Weights of a small GPT-style language model, trained from scratch on English Wikipedia.
Size: width 320, 10 heads of 32 (1 for keys and values), MLP 1280 squared ReLU, 35.9M parameters.
Each number is 500 + 50 x the weight over its row's rms, rounded and kept within 0 to 999. Layers, rows and columns count from 0. Numbers have three digits each. The size before them is the row's rms in percent of the matrix's.

# layer 9 attention query, 320x320, rms 0.0882, rows 0-319, columns 160-191
060:503601497641493470603532500631498569471513460479512490489499459500577560541551600439523543525552
068:438413553561527517449557530509466552466464462552544471514576461433448569463477527564451456476401
080:606524612530458472493541546553424508463475510467549419533485511489567589479486440494495512571537
093:481494421492500468477523511470509497477521533451476423554538387489480438370649564642496476464397
106:566515492460572456474462582494466506493458485465496468614553497478509585450570505477547475546491
090:487503429499551472454465543549527557458548587487548472479478537512459524426556452471568509449492
083:436440505502528426428433543585527493533527537562504526441514559517472583475550463500527466477532
097:530537608486535582534595588479488375483453513469379448557452397472530508617502547482541466592465
098:544418525538501463466492446545552456447484483483539543548455577542487537462489479528517583505416
100:482513609558496536519532505432589431505491496501551521514511470431458456544494573541527527540515
094:424408426499468414557502499605514537559557468500449462512511554448505570523462478440547498545534
102:494495462476536402424552524535534485415484468608554480472484552550439498444479483511506458456548
101:473426483493495540546494496511459556545569536505577529461561344464483519521512508504560491396424
092:464490489416444470473468561558450505576440502569508575451435410587566485586499505519481467501467
090:535536536555556516516506401444512523604434434520537547456495510523458551481554475438488570437544
101:490508447544497532498496459560466526589502481335537499400483555559439391500365505549517502504548
101:473466552515476513485606537458550474497557479449545474469520572522521581559558459490474534516541
099:521521598471521481465447554464502420468587462550472467557539421405610409417453445486557484536474
099:507613482444441514527560459563554456476509512452464457462488514439590502476527418490487459543534
099:521513477479544431491547611576532478536451548414456393547459562522565548514521559525550455472415
101:430519462440524520535500547500463505513485520536475490440455543462458497513452551518466495557510
098:411489446559523505513473518506469509488388523607524497473492446492496462431526543537535497541482
081:424418531528473515572517416554455471522555444541433466434510458514473567507493427547502441496480
092:484400518519441488436537451584589547458504537495555531420534418504541486516449491418600489400551
110:515520510371531508545612559510508468362527404618429518528548475509522505577439542461440475516565
087:432568518463480440488582433502542515607522523496547493559474491471503458436494522488401542394429
096:510518409518527513478481479549611605547529511505470437467497602528476448488570522541471495473513
098:532376567521513560542496540562534543546558471495508411507532526496435518507586419480496540522464
087:500406508579497490516535564422518568555519556441451530549532495484555506449514527562575425492378
095:452538523531512540542558420540538537582546478581496433482480460489475482464495574412516474511591
100:504448579547427566459564502504480419485630458485445415466537582526594498439555523546505512505480
095:532460515476520473474441483477456466535563498411502509477542526500595536549465567427437513556526
082:544414456456515490452582535469606517474524533445503614504503474549568512592483470555538504480482
085:582556469542532515503504511494483555401403522533492526480428589486602482557398426495489441556556
098:525457588494497474538472483533469479536514483512427543533461518432476465563456516412547468581558
071:417547493575578526434519512548504465535579484499463384523457452489395468436590561491473521547416
103:554429543607495473459526486606531458504468511529508376516557510491507547428539638471490467501475
092:529417394570554538409501441475581500517573508479504481472572437542437551363593468613471538423545
091:537443427548494506425541546522501529454539543564373478453498515475567447449524437501436505500555
088:551530531532490510549519460546466440534487508533464504536485429465524513619493599520479429575547
096:541458438521494469500460477514531523501571495434495462515493494551497504466438553463501551522465
103:425567499520597433492484409494544519533377465471478580543458514513496564519449526520535512477511
095:510455485539472465461470498433440476432489458392443432513447595587548490445451382542469585519492
098:469543579543531541494484578454385525533491462592570588476494478599458528474519404565486569548542
101:431507432464559361537448452570479441475491531489534501515515589424509446555517561402472462432599
098:450446496470520490499525563423472470535570535596489526521436539542425556524482494517508457552460
099:452435543432483573509512496466533521497471453434460586503539400538446557386513474551499566584476
108:453526459544536507490500525436451388522587488422564465576539522463444563461550476491514429409489
097:420410561458537539508545453530516480463572521494475483470442510512451476444536478492453554502466
095:564493476502477568521449498512541506478466534536478494378513422478475567479561524535484551448552
094:480426475515504478497534453510535524370509497491455430563582535426543472476565576514511399429498
091:420459500483562521541558573476468341499507558426480519536406537449610505464468478442485501491583
102:480513507513497499555554532482504363501563534552504501567548474453491393547463526535512534423452
086:436499439555503536532555533525540446553511558495420517491533376513468488564524413459482406555541
094:519533498489508521543516493425486534461409515547460528510539482538531550487520489508448549642456
095:497421406480551433438521529539525445399465502519509500554584412507519494490441520457481497497561
090:520484433503466563532472555512472535391474514486536513513544454536486568492621428495470462436524
102:625467534590486554446515449485442524440519599524481473450558517544527514394586490480558542601463
095:517461463572524505483500538425574614389467524513556475611550522470460513492478507483442534449420
102:497555555420430501512514539499552453418519499521536547587527514389488502431468518511511510413472
087:556513449486522476516510522501536480547539469526472532449452423443582539510527487545526519516505
093:478520518579463559496495492546587481555555529474438493479551552440568611442558461421515555409574
103:480497564462450544569495562547484522352491464459463538565469566498489505598475530577502556500565
098:519357479449496441423456565494412567505551529453495490457501501511529426500542500503481500455525
066:459439503489404527451510431437516432532443516476657508474415567523470431510561421418495410516476
070:507458407447445540536494575486456464564433439467461574596540453553470492417498483422561459570495
084:496478498477537482489424458506511454582502467404458485566453488421460580482506607470518529538533
076:571502472501498427473567552480524555397630479502493495482489486477420541473467587539496598565484
109:520544545556509511527513491493581529546484451505513394514537616448531618471488544488572522558540
110:536443446436523507465532504517482452460540500496507500483491507571489481457552401557484508473389
090:432499446384528570502422566524567425474426545542522478446448566492525526571475547500529425541514
106:453530555524546537534465457633494422541421462470483487492554559504436572558468473475523535512544
095:445392422533530483459458535499503554462574511473504518600500545473479472404390464511494523513513
097:552515450519534506451473584474509557445503533445581444466529499499540536484559531524550492568522
089:479565526462429489472542580520496507523495499465543531550477587511491460477512601435466555556482
096:561439471566468456465463554656555509476526519544545531475498536515452513492512510571517553521417
102:595449473433531569554502520483468509349519509548493497461507490564587463460574449470587468500451
088:465518405488522524542571537487483418532505545577440466460504496440534524455502499526596530438394
094:564523594518438532457381513456577415478474519448608498433601471458554588502521430450509411541362
082:486501387550472380557517454483509564535470480539548534583518495499490489479438559488498520585526
096:499583519519553487530470549437493451433539495395533513420481448548509454513550548501548442642455
094:503588489501453499547500487458466498478503493537516572478465420443490482482576512472507505519492
094:574608547473436455512446564433483459440510520438595559511589574511529495564423519526483481477527
102:563462397519534439452476479483518486490462513442520597455469507554504458423551481469533575555554
094:519540394453474526526579572522549506478518577476506468573507452486407408526477529599526448408492
114:520561493559461444412561495531486514467478474436474597531438480499549401515481539433540445423514
108:484506586553500618539581537520474502525555564443425491472492483521404539579453475527492464466503
099:432489500443455421482502503494497503503473550474542558500516526456513395516460677541525485545471
090:552468488510530516487531564474536480449528525495491526491505547496442534528604440557579602459514
098:439528575498555510471506439568495478536565469482481570497415517464469567503425391380500558488512
092:576645486417492434520573553549497499351555500513593540415440562473438393507524485559543449508479
089:456477526463461456435482511543507508506585473546456462471510465449476532561558424593630397452466
106:525448495596508573462477377485574425531495491487441452525485545472462544462518559502569448513501
094:466455497517541454527548457554496570479536544548467437553473453546519567501422570541488541551560
106:519437480539489482479438556438625554431539532483508491443608408492524482475605471516536469514489
095:561452458514574510515451442506436526510443508415596503444548432470486589445476533447532475572613
090:496402461537442469493537490453584560516530545521515458447501367493534419471522476491455498506446
093:478540502538579571566511416517476509489450492558458505576407488502599431533514554476523504485534
095:490512599446543530545493483580494388494455413498531525465511530518539486583436452467544404541549
078:544570451497452496434518522513517577441441537495438438588594499516474549409503478462506554539563
075:509515504472515457432502569501503439540444503502476421482539474500476501554532415461506432523546
085:512437511456572426531547508464492513528623513500509492550531467412528470468535602506483527555461
085:492499450571524417488503476445393545537510463600606433518481468534482488491472480460531417575568
096:491479569433523460466484545503519469523438449499451473499525501588459513573471447513588389625547
102:531468499511527454514439451575591534472451413582536425494479393512442418508404503499473512513457
095:503480444430469585464461495462577493509422521463547418477496553549480366476544430433457489459558
106:455525434472535555488515503567499469480487533460483386514450609428509507460536504447480560494459
099:530512587618543488520475493449506498477555552493394458525450522531509516474384548481426509515505
109:521489404507514402469418540538510489508476478403477519503542489488384505451446577425565483444453
109:529497571450452568513533543427518504548430436476539542508505510470499587483485438404502436485484
096:489577558519509487602533443611492405448491506475500518495470465476464459491621496481478532491440
091:560531552486516430514508545502596513519584450403380455474513524530458589533487491519528501570575
094:440482531464432521452423490420488392496423535340406528501477571509588487501424511513487497578523
098:520527526426513507464515569490424474522427531414439536499437566519522478527509539585542480487548
095:450482511436488538572452425585527566404415475608477501528531568558423493505490577517498501576583
100:452586523476506482456499512494443476481499471536489478503497493498467581482458556468524550407505
098:518552468443443485445618582494499441488599544431448562564507451519509489479465534516528480389449
088:483528510569417528465484524483500479502459531454490462387439515619426439536490489570494448624459
095:519465553449457550530522552515462585510610509488454505482528409519470527543511501606439669561426
092:587562423418526548533426459546532427472567464464469397461445507511473530509479569525457478545475
090:503586425535489550434507522500493456547399530519512412489483437541494498456584582485512465528346
094:507482434519525483487445492485476475555558494465548489495509518473511535380579407519453505525427
100:520555515473531514471493560482445531504513472477560586492485531441514551426607504504531498552454
091:484470528521455498595502557404445443496482475521546431526494538464537488565443474547491578492473
095:484421502511508574481422455466593456379456481453518503489440409491596534598553502486513557482438
090:467441447464473513366509511559478523525432564557564417547611421486525550474464490519504451478406
098:461658502354492468470531432468464550441528535502449538516526582535570528570456502554486487431575
090:489456499508430502472486516517447470455558553370512587492478412490527493529529537505530531505509
091:509517511514507466542568522507584550536440513453495536496607499516585477503470512545496552413481
127:483398518505489468570604488556448407443430511517519537518563511427439349541513426453522482450460
134:512399519568462504481422444558560502524467483474480459458506511483437556495463512447478440529594
108:490585521505496543457452509545569515606462484349475415511542459444474610395548542524436503530510
082:489541518446499528429536505578639503539465456458399460567465563567350477507531518581454418531481
112:483440487486491523488563478479421529467548502582469537493491455528600495492505431501555545519428
096:526595409484393486549543473442484469418534513524453508526547491581516444528471488494530575410434
111:445492524512531509436477543527564445548438518474509453524499507503435557577524527535446413465574
102:449468538532458477444509570505474545491422538515537491539540520515468520580486496540462480426480
106:534464511588486457507468494550663486569559496385511474402430517478490508596492464559383526513553
110:487609528599538488573609466515400418508530539463505475487585474498557615524506459487510559542585
106:533337556534492503463556492491520518516553540521501495463514470489485596475486522483481516549448
099:531452511501591495459452470532533549448554566607493472485454553451464446464534575386502504468565
100:426492530586528546481425434513483483541518468516462480495453442558430449449507502439505462594426
105:477499501587504472573594475418455537611536500557504498543533438427595413550445372507439435501515
104:487568543522477466554513528436455452498551529488555455478462508466492518523441489459516524368466
090:456567473518572482622514479462576410487475516479505515604467468482540495546491646479430526512543
096:489475460492506451598519422501467489509549513448584503521516477480593521536437511517554543548439
102:497451488480501462482476479590590518469418453461531538536505450554436559510534597554511504550526
101:510515499416615508401494518551434472506536492523538597503441492539465520463553501569557515406506
100:390517537485556423543411503571492554490431464574456472394510458555527558518395522586502460560543
104:555429567460499412541482497531578485520607501490488620530448482522503492514603548466437549494485
100:495439485534489554443501549556579435492562533553573546487373519435592463567445499457464420506471
121:477503493442463464545589570544515355410475493519489519533501501425509417478494507461549452546420
101:497450481474544427464481459505479570571542529459560546519444583540591533487454541548481453456516
112:475468593566393473437529556518540514500547455591502449509578405592456442484472482488463525549435
104:479511513517510455453490431617589578578454496583510519483520526460482520497525512538519489533562
097:401502529420535527542559440540580418448451484478530452540504509447463560497427629560512494457561
097:476504478515430408517483434509560534444521465422491485620604510431479489472497625484538483458629
101:582415401488548560465509449592486467394607475392452514534533494449429441457622488467450465489351
094:574590595526561562506519495551425466577484462451496524516491499526473524473482426416472495489520
098:502466513546452446534499456504473511496421497594498428483482446454539486555541512521556508498543
066:539529530475495498528528457512451572539431496450533451543463455459441615420488378522411467485517
080:545554594543491529486514481480502526447398413541574564557525487530572459477415522395488513517510
090:559504577502442468546488508535502534489470499437554387480530558423617534471410540438499459523636
104:507472433541556475465589511558563528519536556459541423537494370516541582457501570572471530462387
069:500475525526537497488511494489520490454412475453497442548460449537469557619442552486466552547540
075:505441389576514466525576528526559517451615566477524549461516386621394508357504505490493498556464
085:475551457463422543478513460441462476594519510506509504487458580471438605560550465493519446516471
090:490499570503539429558483526502575531418457536457510494465426476536480536566427613503457550567650
084:487394540444569491549503487460459470445474492523383480485496500461507543406568547497502525470486
098:509553495507483471495488495416591408612465468532541479426566521544426481549487511490511479503504
102:502462494503519465490518377463433481538550476521479550548463457461523527512386605522436492578618
095:582505524597510446440518554466466501496484489385573593532478461571533507431508408541538507555491
097:529480490591571453539527475495487521539499505548561478541527508476444481422462584514565514425504
095:502506589433459477429509444557513463528577547501512515457479563498514477438498461455477554449506
096:507539486539473512524537499399537514524432440476475581483486454512476507480454433561491435487534
101:502536516426518461516387467520490419524380498391489549524484531549390506462457398626508492525540
094:508574583545491457559516445466473468510587526495540441473533552543496522572501531478412517436438
099:490521549368536589510509494529510474507465525638517481452539541421423410513449514487499439556592
102:542506500470535481490436476522507562508494433467524539515418620487449460549487543496447494547508
104:439490464398513461530495435470508483397473577557518535470474468516490508533559582464500494547568
103:538403516466486550542519441557518560493490548541561543521534469503418458561441502570402429381532
103:431489559434503518625533420477436574472534492567442522518454437517549484478543395549516598540536
101:476552555482473506540516545436512596458454483482458543625513526488583467479453530442567486553515
098:474497477458516449544422469489534446427535461518530474488563568481464478565494519492552388438472
107:527504431420535485462457485485556520438508502494474488511489571498528516422507594524486441591557
099:546482484528438514476440493502486595424584607510493492494576447453527499393556529561546472363417
103:476579437454549567451437530496450480551460501547419519433516418498453589543488440433536554441466
110:422444509611428474533486457548535447556504535612486518444591478481493517499465489503544475488473
108:524444478542464550463618586525585486510486501471548509455559436454560487453572485527468472589419
103:536393366537501504493424484522527466509558536495609485558455433497533563486505497502497467433457
092:491432574488471489533535517437554540483464601476527465515520461494560558524518482466486525521491
103:525537523484482492504418535509399484470506494496494515524401507468479497469519506603482506498530
071:456527535497571434528460450545511442518536491523585550533497552459449554358602529534463526494634
072:518428429391496515560518453476535513450534490559465556578480459471445451456361478528490500414488
059:516500344547509504458489548479570495566516502405546519421557535485500467461698512522555473513536
057:549466463536505485446426567551532520495581455553553440560464528400532463512537572459512568484550
076:504453464515521408431468550565538510534521518435575497504505522530459473497510538523478482436476
067:491427395471533481429583405459513463493517484446496600545476453473415472389494381500520496481479
079:558490600357464559504537517570467553492559532553405510525473350599539389495478523548474447560517
088:431509520505528476464511588469517484422527571497578488492544547477566521509586518497542532548512
096:469613515464559477498468555475569560485535531422496488552582523555467501475506588423587414567606
114:466528535450449515511498501506614463548529503545494471524432520488567470570495576490516590510426
097:390474463599533506460513465441556465516508529400527431583464454539505527471470425495458491555430
095:424524449533507539500466537458542459530603524444443502486557508416470540399544428553512494411580
097:571595487513487480435423436624552536472478525370532504452473616527459558472507539436518499496592
122:566505495458442518501527475469517493486518515482474577545436458604497445506459455483461483495513
093:441492571600526582543569530528421467544528512519456470521518455405509474471470467501532508568446
103:484498521489539485505420470518487521509463509412462510523486526474428631576407571414521451506488
099:500475440568518504542487386439450487560441464472503463511477515516454456533522442436453525458489
108:481471458410457563423572487443514425411469543508480490491463527461592497550547563543434455569528
109:532508490513533509458484483593480437577422469556538569444448439540524449474435515450494492384505
104:483564475477533480497502414446536506548595517506485495516533490485519473533525489455429485364449
100:512486491459543540467543474460503596524514495614485427524458576549485533450455524497555589512412
106:569438520548511596531506451496580449434506498399409489471549557511546533546535479492480474554509
107:428561573479562475463524463511410517522463594574522507450412508477418408527407510511464483530457
104:428364573506453475505530505443488547506524463594487509447459487499552575518536647534508498484477
091:516433468483466510542460511445492573456586499507435527534535582562638491487409557473442490570507
096:522504512513476420460563452551558497404557541556453501466431501550528413470506545485528533552576
106:531538482536528499485563494421505433566472479499516479512598463461537490556376591496515501481529
091:489541509537473465520552516474545514551478583485551491474547588557457582543551433436499476467528
095:421464531488489472589496545498480537439441485618567462526395504534445519584426579438513542526457
097:523549527486520539459445483503551512586431509415533479554451613442475486405528441484491502481533
095:505511535428470416525471516407437500457584478573493570458465427412499544545458427553483470588472
097:572493538489452533543548495497471451508525436421440470431471469449570544395512488446461515507529
118:544530537581475508558536474500373477483523503412488517494548555443571510496631524502532556532494
138:459389546440499492566514457489492508500535518591462556514443555502459417556408469503531498491426
120:507478446500512541426429521495571447490462530480557502504569480440485528469532477479475423446585
112:530548441578448500501451497576511396520492528375473440484553499527489500418621494504542502483626
101:564532514597468565494543540563540422449407484419503495478530521549509524475574502523566450366565
128:494574467473574483542518503477486566540536438558554599486452498507511550566420481520492467556463
095:496568524524468581594503510456474452377447525584494554535503501531607496506557465483485550443506
113:474505501577516477514485542509571392516411436440457484508534509498395558528576493525486480572508
103:543502552524499504475508513462619506562438585488499450559442609477460479433572400534463378497422
112:469429386456380448591491504523540489431483416531496535465507607461407508519572437545501454583540
106:526463520545465500535461524442436341537523465510487419521486556502516506560576547571571469551562
106:518444523513449530492498520457461521475505485504532481518515423529626535530590465521534586430526
104:577490454563473539479477547569531473414546533518549447465423463593568483473519497433543514447606
099:419500449494540452506517537575562449509543453510527487428478493584456532494424540509466460498526
103:448520498569552538546492477542469537523514485501509447441496540522467510413495527612538459496444
117:438513387464458517567575515581560550424494517585557524441560529456559423549482591509564476436534
102:525546459489437471579538462478498449494467491468487458416556548571530513549536556472517479584471
100:553408426510546485443577580545572585463604494558479537425542512502502511506525458390452569559407
125:454447442450560490547566513525555571492440511573516504532521483502491552497461486556486472478469
092:460428527549531465516554512593466485442538547497480459572386503495431449523539527544472461456441
103:510514537523549541551519486520594513549470503555505505490551455452439533489473472520444432459476
099:529404556413569422442472432582536603452585592466461493513463453523417446518427580450438460488534
111:504481562493503481470472552560486523561489486533515523469421529624578460629527475525471390433485
107:486494539366499448480464543545486526428470541463541447488575614411553479520483482487551444440532
102:544429504398518506530480506509527445514419488566493520456405477467516516567547519580538475479576
098:545596479497504515547482541547543552634528508445506401516542428468526473444424566498479469505480
092:531498475519389488442511509540537531528521387489522538517510509536443455534588464468491519431461
115:497506487545469498543540488491510496479422540563363407536447398526519603501549495500496553535427
106:585402530493462456515499426598455557528593528463480552492546482487522468479510564453493405495566
102:489479448537511515504591464517409503571439482601567461474491453567505648437531511441519555512410
096:493561570518482541515634478469457579474587542520469524457484519487485500476482557534518573571522
105:459507478495499453464524531555497498525379515516555473426521513505494485460480516440554494499512
089:454491555566540588499501478462503504549512462461534566513549502565556475557492462564508443478569
082:524484472509430532490504513470483501492473465545469509562576511505568397448467497462538467555504
084:533486605494530505518524456561494510502455507443469478489448582504468506553503488406527565519501
070:515482564558421503555562529612498510471575517432536485473433492483493628443471540464527573512505
117:463432469530540538520487543566537562541450535474469478525555477463521452446471541589474552553426
091:484534427520436491417547367486485514487457487511516458490521495527384489445597489510494419423479
088:468502422470517463466479533434600530475463449423621461515428435462459503541406467485570469485474
097:501455519474520502503515463551451591576424518481496424486508538459465525576431561510507552487513
106:529470502462401565478492569531514664513581495470515502481559507535482587443575535539533479521522
107:497613502487487479491538519460507558537549502403561418525527505473568550506477445515470550486514
106:444546443583524452479530472480488462529447528427535493464500387613559643549544378470496517466580
104:546495581515457523541546572475481470510446406556484511547560504422459550458544499411534497491416
108:511487499449456561475430478480432476474485529404475556503613489499562497488543595409471483446511
098:500555493517534472437413444476422449598507583556442472440414445464509482494462463484452538492437
116:513505514533469562534499539475416473525525490481509518517540516562604520526450395571460456447536
095:458420526480586524505486503430457495547454535508441505511478416538452505539446447452467560414515
110:466481479453495531542395468496549425583497485391475459478460425530455457506477549427425462549550
107:495489549414549461626469509501451369477404589393449492474472410433388448514484556497488581571433
101:493474478477520509487446525468574545559487535523509535526483551509570532426464596498488473489498
120:520479409545481484520510530506513533427627521476439453520487494477537563430618478456487510453465
104:422516582474533501561400477443499523550478532459470465415504499525523478475472431432506539524478
103:511624433437468453482470625527394457489439508501434505541486521529457517582408637468493498456467
110:409555443531552521471416510448479474534546527451548507453484480626533604501470484506536515494549
095:501494508459444525475447529476536509460461440570555524467480483539398420462535458578532484532470
113:521597571456498560503518507517571431515476470473503464543541497525523468559458433450487465457510
121:429447523538474428417500495504514485494528565597544496440534367445436413476439465451516451523461
108:523508495509513457541520435554577482554489506650611496461482493474502471545451520454543475435460
101:458501474465413524539500597482559483412472492397509407486610438587439598446544468538517597457483
099:514485412468547469516488547480494520547548486471452546506477506387514432413489460488529530519500
102:513456466564442392489486395455566545483454529560570518473487441561624501508558483474552533497462
099:504540540539500481511505470483519478553436505545452555528503456424543458610494477542515496497404
109:481426638498467555571461435477556490405474416588429520521394452486643421533462477489477446535488
096:587464602508385490518465471454520526580508506465496473497546454535559492540461454474492534478446
135:507493509452454519551461485557388477399529465501497503558486483442542434582538407366523457505570
104:506609456443520416496450443542567447513374534437478504535486514470371492424473578494576424438620
105:501548411602556498446489500551567501542463525507505399489509467533426577375556536546422490415504
092:475485516555511524516532532499583443439513480448509400528541560480470558438522592562464459463523
099:458388508475442448547525530431549575449527486484490541449504436463513586564486555526562517547414
099:533474510517439528541561459440421534448449485454541358525547510537487403638485544456406481480543
109:510449481507519592516547555605554461480501452548445479510506519444488554503541516571451442538510
119:495509582511481595486520486469471540629505534501559514502532518473563542574549450562524485508576
109:412466462534417493575548537417506557479455508498519514464575446541541509513570508475511559484525
119:466499519551525481494573481498469461538496456466533519468513491489503451552555430439516523553586
117:500385562572491512445486528648403595475588487468504511481484441504491587482467529556529609495403
114:531364491521498591520466574513486406499528519504535516382531422401596433466468473481468470498463
114:490568578434543487499522531524452450487534548542618527431412471484531426510592526565485522547472
115:538523512601539463522541559440402536537567516497500447501439426482462493516536405496490444490476
117:547578531460539503521432420535485483591406478506493573429389483475548473498421537567562570497503
125:559472537475428531499466560406648504451532500430520568544561460504518515528561517466443463588415
116:533464568538502414552484559550436603496468511393582390552537530585411544494485465547515534560466
105:472440484534501427510414558551515578562485537486596519553580495517482549493568557543415469528425
115:472578363480572537426511531513554438453572571441489486498417500564503483499563542503494552456559
112:422505562604534528490471498523522537497441480483542555525476426457467569549524482513492429478509
117:540433524413483532531515446565507510512513481540415526445537539539402367574540572472482567562522
119:441456569547509486480557500436477406552506564414453498455405462470510570517503518542479544507535
108:511547472514465493561485482428517610443447560540543390592488479474454444511453569456440496486483
117:374608559475489454517471530502506466499438511477400530518429524519404435520460473481531469467429
120:495491578516446471522500519481513489509450438491503501531496466500483528475365352436585531592504
119:511433547471486567505543420532548534581483425554475551428408563356498396432507566508516506547523
124:454453366516464509442498583505471441461441516402482431509504545484445549612476477442511476450550
120:523545465505388516452501568434456476463516485424515467601494494502451523488572575483568473485508
120:516435485504476432592498436582519480534498532553517541420502500500487515611492546453507427511372
121:487535590480511486557560398561460483510437456515509499494504451466513480453392371550606566517530
116:516460568487529478499469531547526456483490531486548478436432522544544449489465645451513568467547
# layer 9 attention key, 32x320, rms 0.0829, rows 0-31, columns 160-191
084:433529535478460377493440494545555499402519504412452505495480615532447565509429614549456484489512
084:445470529433487569448466433436489489572506566602497511470479534521444516561460448464467467497448
107:543417566596512538424527523559402467479485465523490586492529505467563607469517483412528546579493
085:492439565517525489440491424566435514548537458481447486465482568469488481509556553447487522547527
090:495456429512506532416420558544457525555534517559468465488520435549517428441506507490514530370478
116:410522471517443511559476486596552530551527496487456496496468599485520332453428521483448543480429
155:517419612556473485476471527503424416481535469527506549491449442509535601564542532475486515623550
089:465539566452427463646582454508555493482550501511549495515448472426533454572423503524495505624430
097:492566488512527515492485468481455564495524528353520486573454548464538589488603593500538441507455
098:501539592501519471452516495499413466542542500406441536552426495534460494499473506581543531441496
102:548503481456472563546349459458500552570483581493487528617522592480498440425548551468519498486498
098:484451384427523391503558500533493475481414485505514489473595484543513601466500458386533544474450
100:490589446549493434485538450535528586385547530488560426474469510455484544523477461496524438387495
096:494541515578449471463562495501509557439515515486450480629590459520547513556508627446511429448564
097:468451541529564567552565516566491480566468533506466491501575502508543559476436464538472524552545
101:474489510508598501470534490488542572498593503577473538424471428506472424520538528480445524505548
099:480553569467489417503472493493503555585477430535574504497440477473390559472481528536443552521455
095:542634515412488454472542495449520438545465377535417494457505536471549480615542582498507483445486
101:445544482500546446446594486497509423515534487565514479466447438438481440422554536590552564492456
100:471485547585490564472442438440504366498558499468593441544502470455451481501460554448441448567460
095:506444589549494568532533474429510476523521476596486501539495599532574436480508463449507536520523
101:521486553424523502557541427528521509421507490524560432507485588573476545627508506481534605502525
104:480398483522497495490439455492484488425482444593614504478520543455501527561414519593413547505503
099:432512590497545552467419484527427506668515466551499487480436434587532465500526456447412390485447
101:463499483439437512490554398525417573512611469537522551470524508494541504490459461493458462467517
103:593498449447482469514500584523443469423419526486507496486567503527542516489597557485505481474541
095:464499510541481469483507527506429509527545549548478577455473443569536515489432555518468514518500
097:538458539479568496486447455506533494530562472561463517502563460485560426458614525441563538626467
100:540623439416583443536581475423459428529440464529501503474449463403623466492396395430479443602494
094:468508458567498467470501554498555482377521574523493378532564510541511531483450531455506544466475
095:515446595414430526512456501447466574425440485538457574422401558566509467557497476411539486491482
098:542568472552456551521504531446476483524555483590427453510562429535508464447559553613483544455430
# layer 9 attention value, 32x320, rms 0.0773, rows 0-5, columns 160-191
097:520536539566508532551546418541630484545435496482495519560534536520586494502484490407475436553492
100:443485530445549483443488483468432494575487509538386481489472445396527539510475563459526498519586
100:496579513502509493431484497412574395569435488467506504489508457475541485540433530528503512620543
101:484481399419461465518526464557480518499432503514501523482558433471438511462481594515455407560508
104:513504474499466533478457513530503478479526450514507509485498452560473507458469414462419530447462
099:516481542408486514464463460585455499418586469477464542511526464440454576447666593502542546497522
# layer 9 attention output (transposed), 320x320, rms 0.0779, rows 0-5,32-37,64-69,96-100,128-132,160-164,192-196,224-228,256-260,288-292, columns 160-191
092:482489534512506537522475512369451503382529497518496537515480478536424451617454591446444460540486
095:558531499586530563591542491616434436596469504453511466558503463409443466573553454477542528520534
102:558498569473567512545600472468429513440449578560497477533531537488465463565493518542596431470526
096:500485483518493531386440572415425416521400458479561474512490510504552499553523487474409459458500
092:528469516506505525466409455508512494442476539438494539471536432452440463354511442539441475513586
087:480522468582559451449568483498555529578579439456438493487455453471406417386494553497458547565469
090:401516482505507545503477480451545511529423464483526551394479478565470500523433462540371413594501
109:455507472515361430532489495497576447418412470534543508492500487514488526442558384524538521561403
105:591557408515553485543502559533476494447526493449492524474559417499550449498641456543526427450564
098:538444556493551499460492611413453534491553493547554531455520524485546453574463447485475524400503
107:499520519456511497518493445476498521480573492483448472430438513516529530554492493484545539534515
094:462439484501552489561500504406523446506530415490479468536494450541527472611418463557500526480541
090:483475532526428499532501438442577437467473445472444552478450445489423477417457490555500389423492
096:514520447484474505564520551524587556524459499472488495547529491554447513511498559422451518504492
094:466434505471423562434497548538504503476530451485471477559486521461472474577545460450485577437473
089:508532535522561558486534455441564461466449549463459565456471502541537435488513463528491441556519
089:493496486529534519483552430421488530414553411566488447486526529503428509579460437467578545513524
087:566491491427430480551544534478483513405480535525491499517451540478524436551456446553454539416575
110:520491461499507491461559534428493485460571460487474506439516497515514492524548457522512539476471
104:472468541519520508551493472447408421551527451542526486558464566538553523446476546455530496550556
096:411530508552525482455506519457461436490478443515521535398434572452492501420488478486521483522468
095:547472415556586508444499468488404587485477486502533524568413503458551553518481591532587495452381
101:439457553524468404441623506512491536561501527657461557522462456535530536490454450487474465526522
113:548546455516536497442450510444515519602551518525544509395515432424471524474566501493528506527595
104:460475465455534491416478542542479494554506549530571569496583520511515498498488447513447514542546
108:429469493509356503508548459563505505569516478538437483453441485476489445529586540488503563557430
106:497596555490555524619586505573564545574542431497404558500456541541475531542489446478563499557437
113:459512529535453582455480580473524537511439463475524549530506498538491529459465604498464520502496
099:433528562474473472412533464623448491485560524525501550442539435503570415494462532551461561554540
098:541560462464444511450510475518511512431426605483499510389457611520504500440524475449441482469564
101:522534507549468467426434526474474543483461508517468566458589526470425548491463396486438445561540
102:485495533569477510487552570541531448483422476498569500482458429535494542436511552467473572542538
090:464563410389483441530472513490542450464536474504517374432534500513561513399529477534484528412457
094:544446523402459470505480528508451544490462551488556512580427511463459508420478592446522533470468
093:565498602491499500547528454529497505393554494488469480512491555501482551599494674516477476483494
098:419456542432584539502511501502537564510546496513465562511403460624490532420479511522568617460467
095:568420474399499496462550475476472521476495471467475464474516473477517538447528549601484500537511
087:492371465477499471540519501593522436516453507477498566563595524473445495514505461465490528533489
088:528517538447443514495578443563520434572445444460398479524520579466580479528522514491503406507450
102:467515495525592507425503520504546548483463496527485454502564449435498575500454489478507580512473
090:542499514560447454473511452522476571523425458529471463522458464458558541477464465591470429621529
094:508539508558429399501506434552453515569546526437495504549606607495390540561512527563543525543481
093:544612510512459476426515513622562493520420569540453542551487430438472473599578613466524458494543
112:526487482557510530526443489564501541445479447493441454513453533583564543548488412468462556525510
096:464481495516451452609558451512574524502519520458454547527448369552482456489485536549524430541471
103:570456444446530485528457474504442480467578495450573451570559500509505493591466505475437522349468
093:385529495489434497540488484448536524501495568525462452517540508521448406515471556429460490419470
107:484624492557483514462534385475433446571506554488472486405471540488476494515510470563456478478511
116:455543521554530502510452548495459468486499517424545415528485496426498520476495351544510519464404
106:514488418482501544456425553513525479541531487511531436516472510518515438560550499550592528453392
111:506491509545502482533519479520559445536538527576553536504530549488457429552557451429469488536492
124:500475492484461522475364390496535454528627532494486556482560573491450411415487457489570525495586
124:567488502506636496495443527485437548428484511464514483504531592505499488463491473488478556536409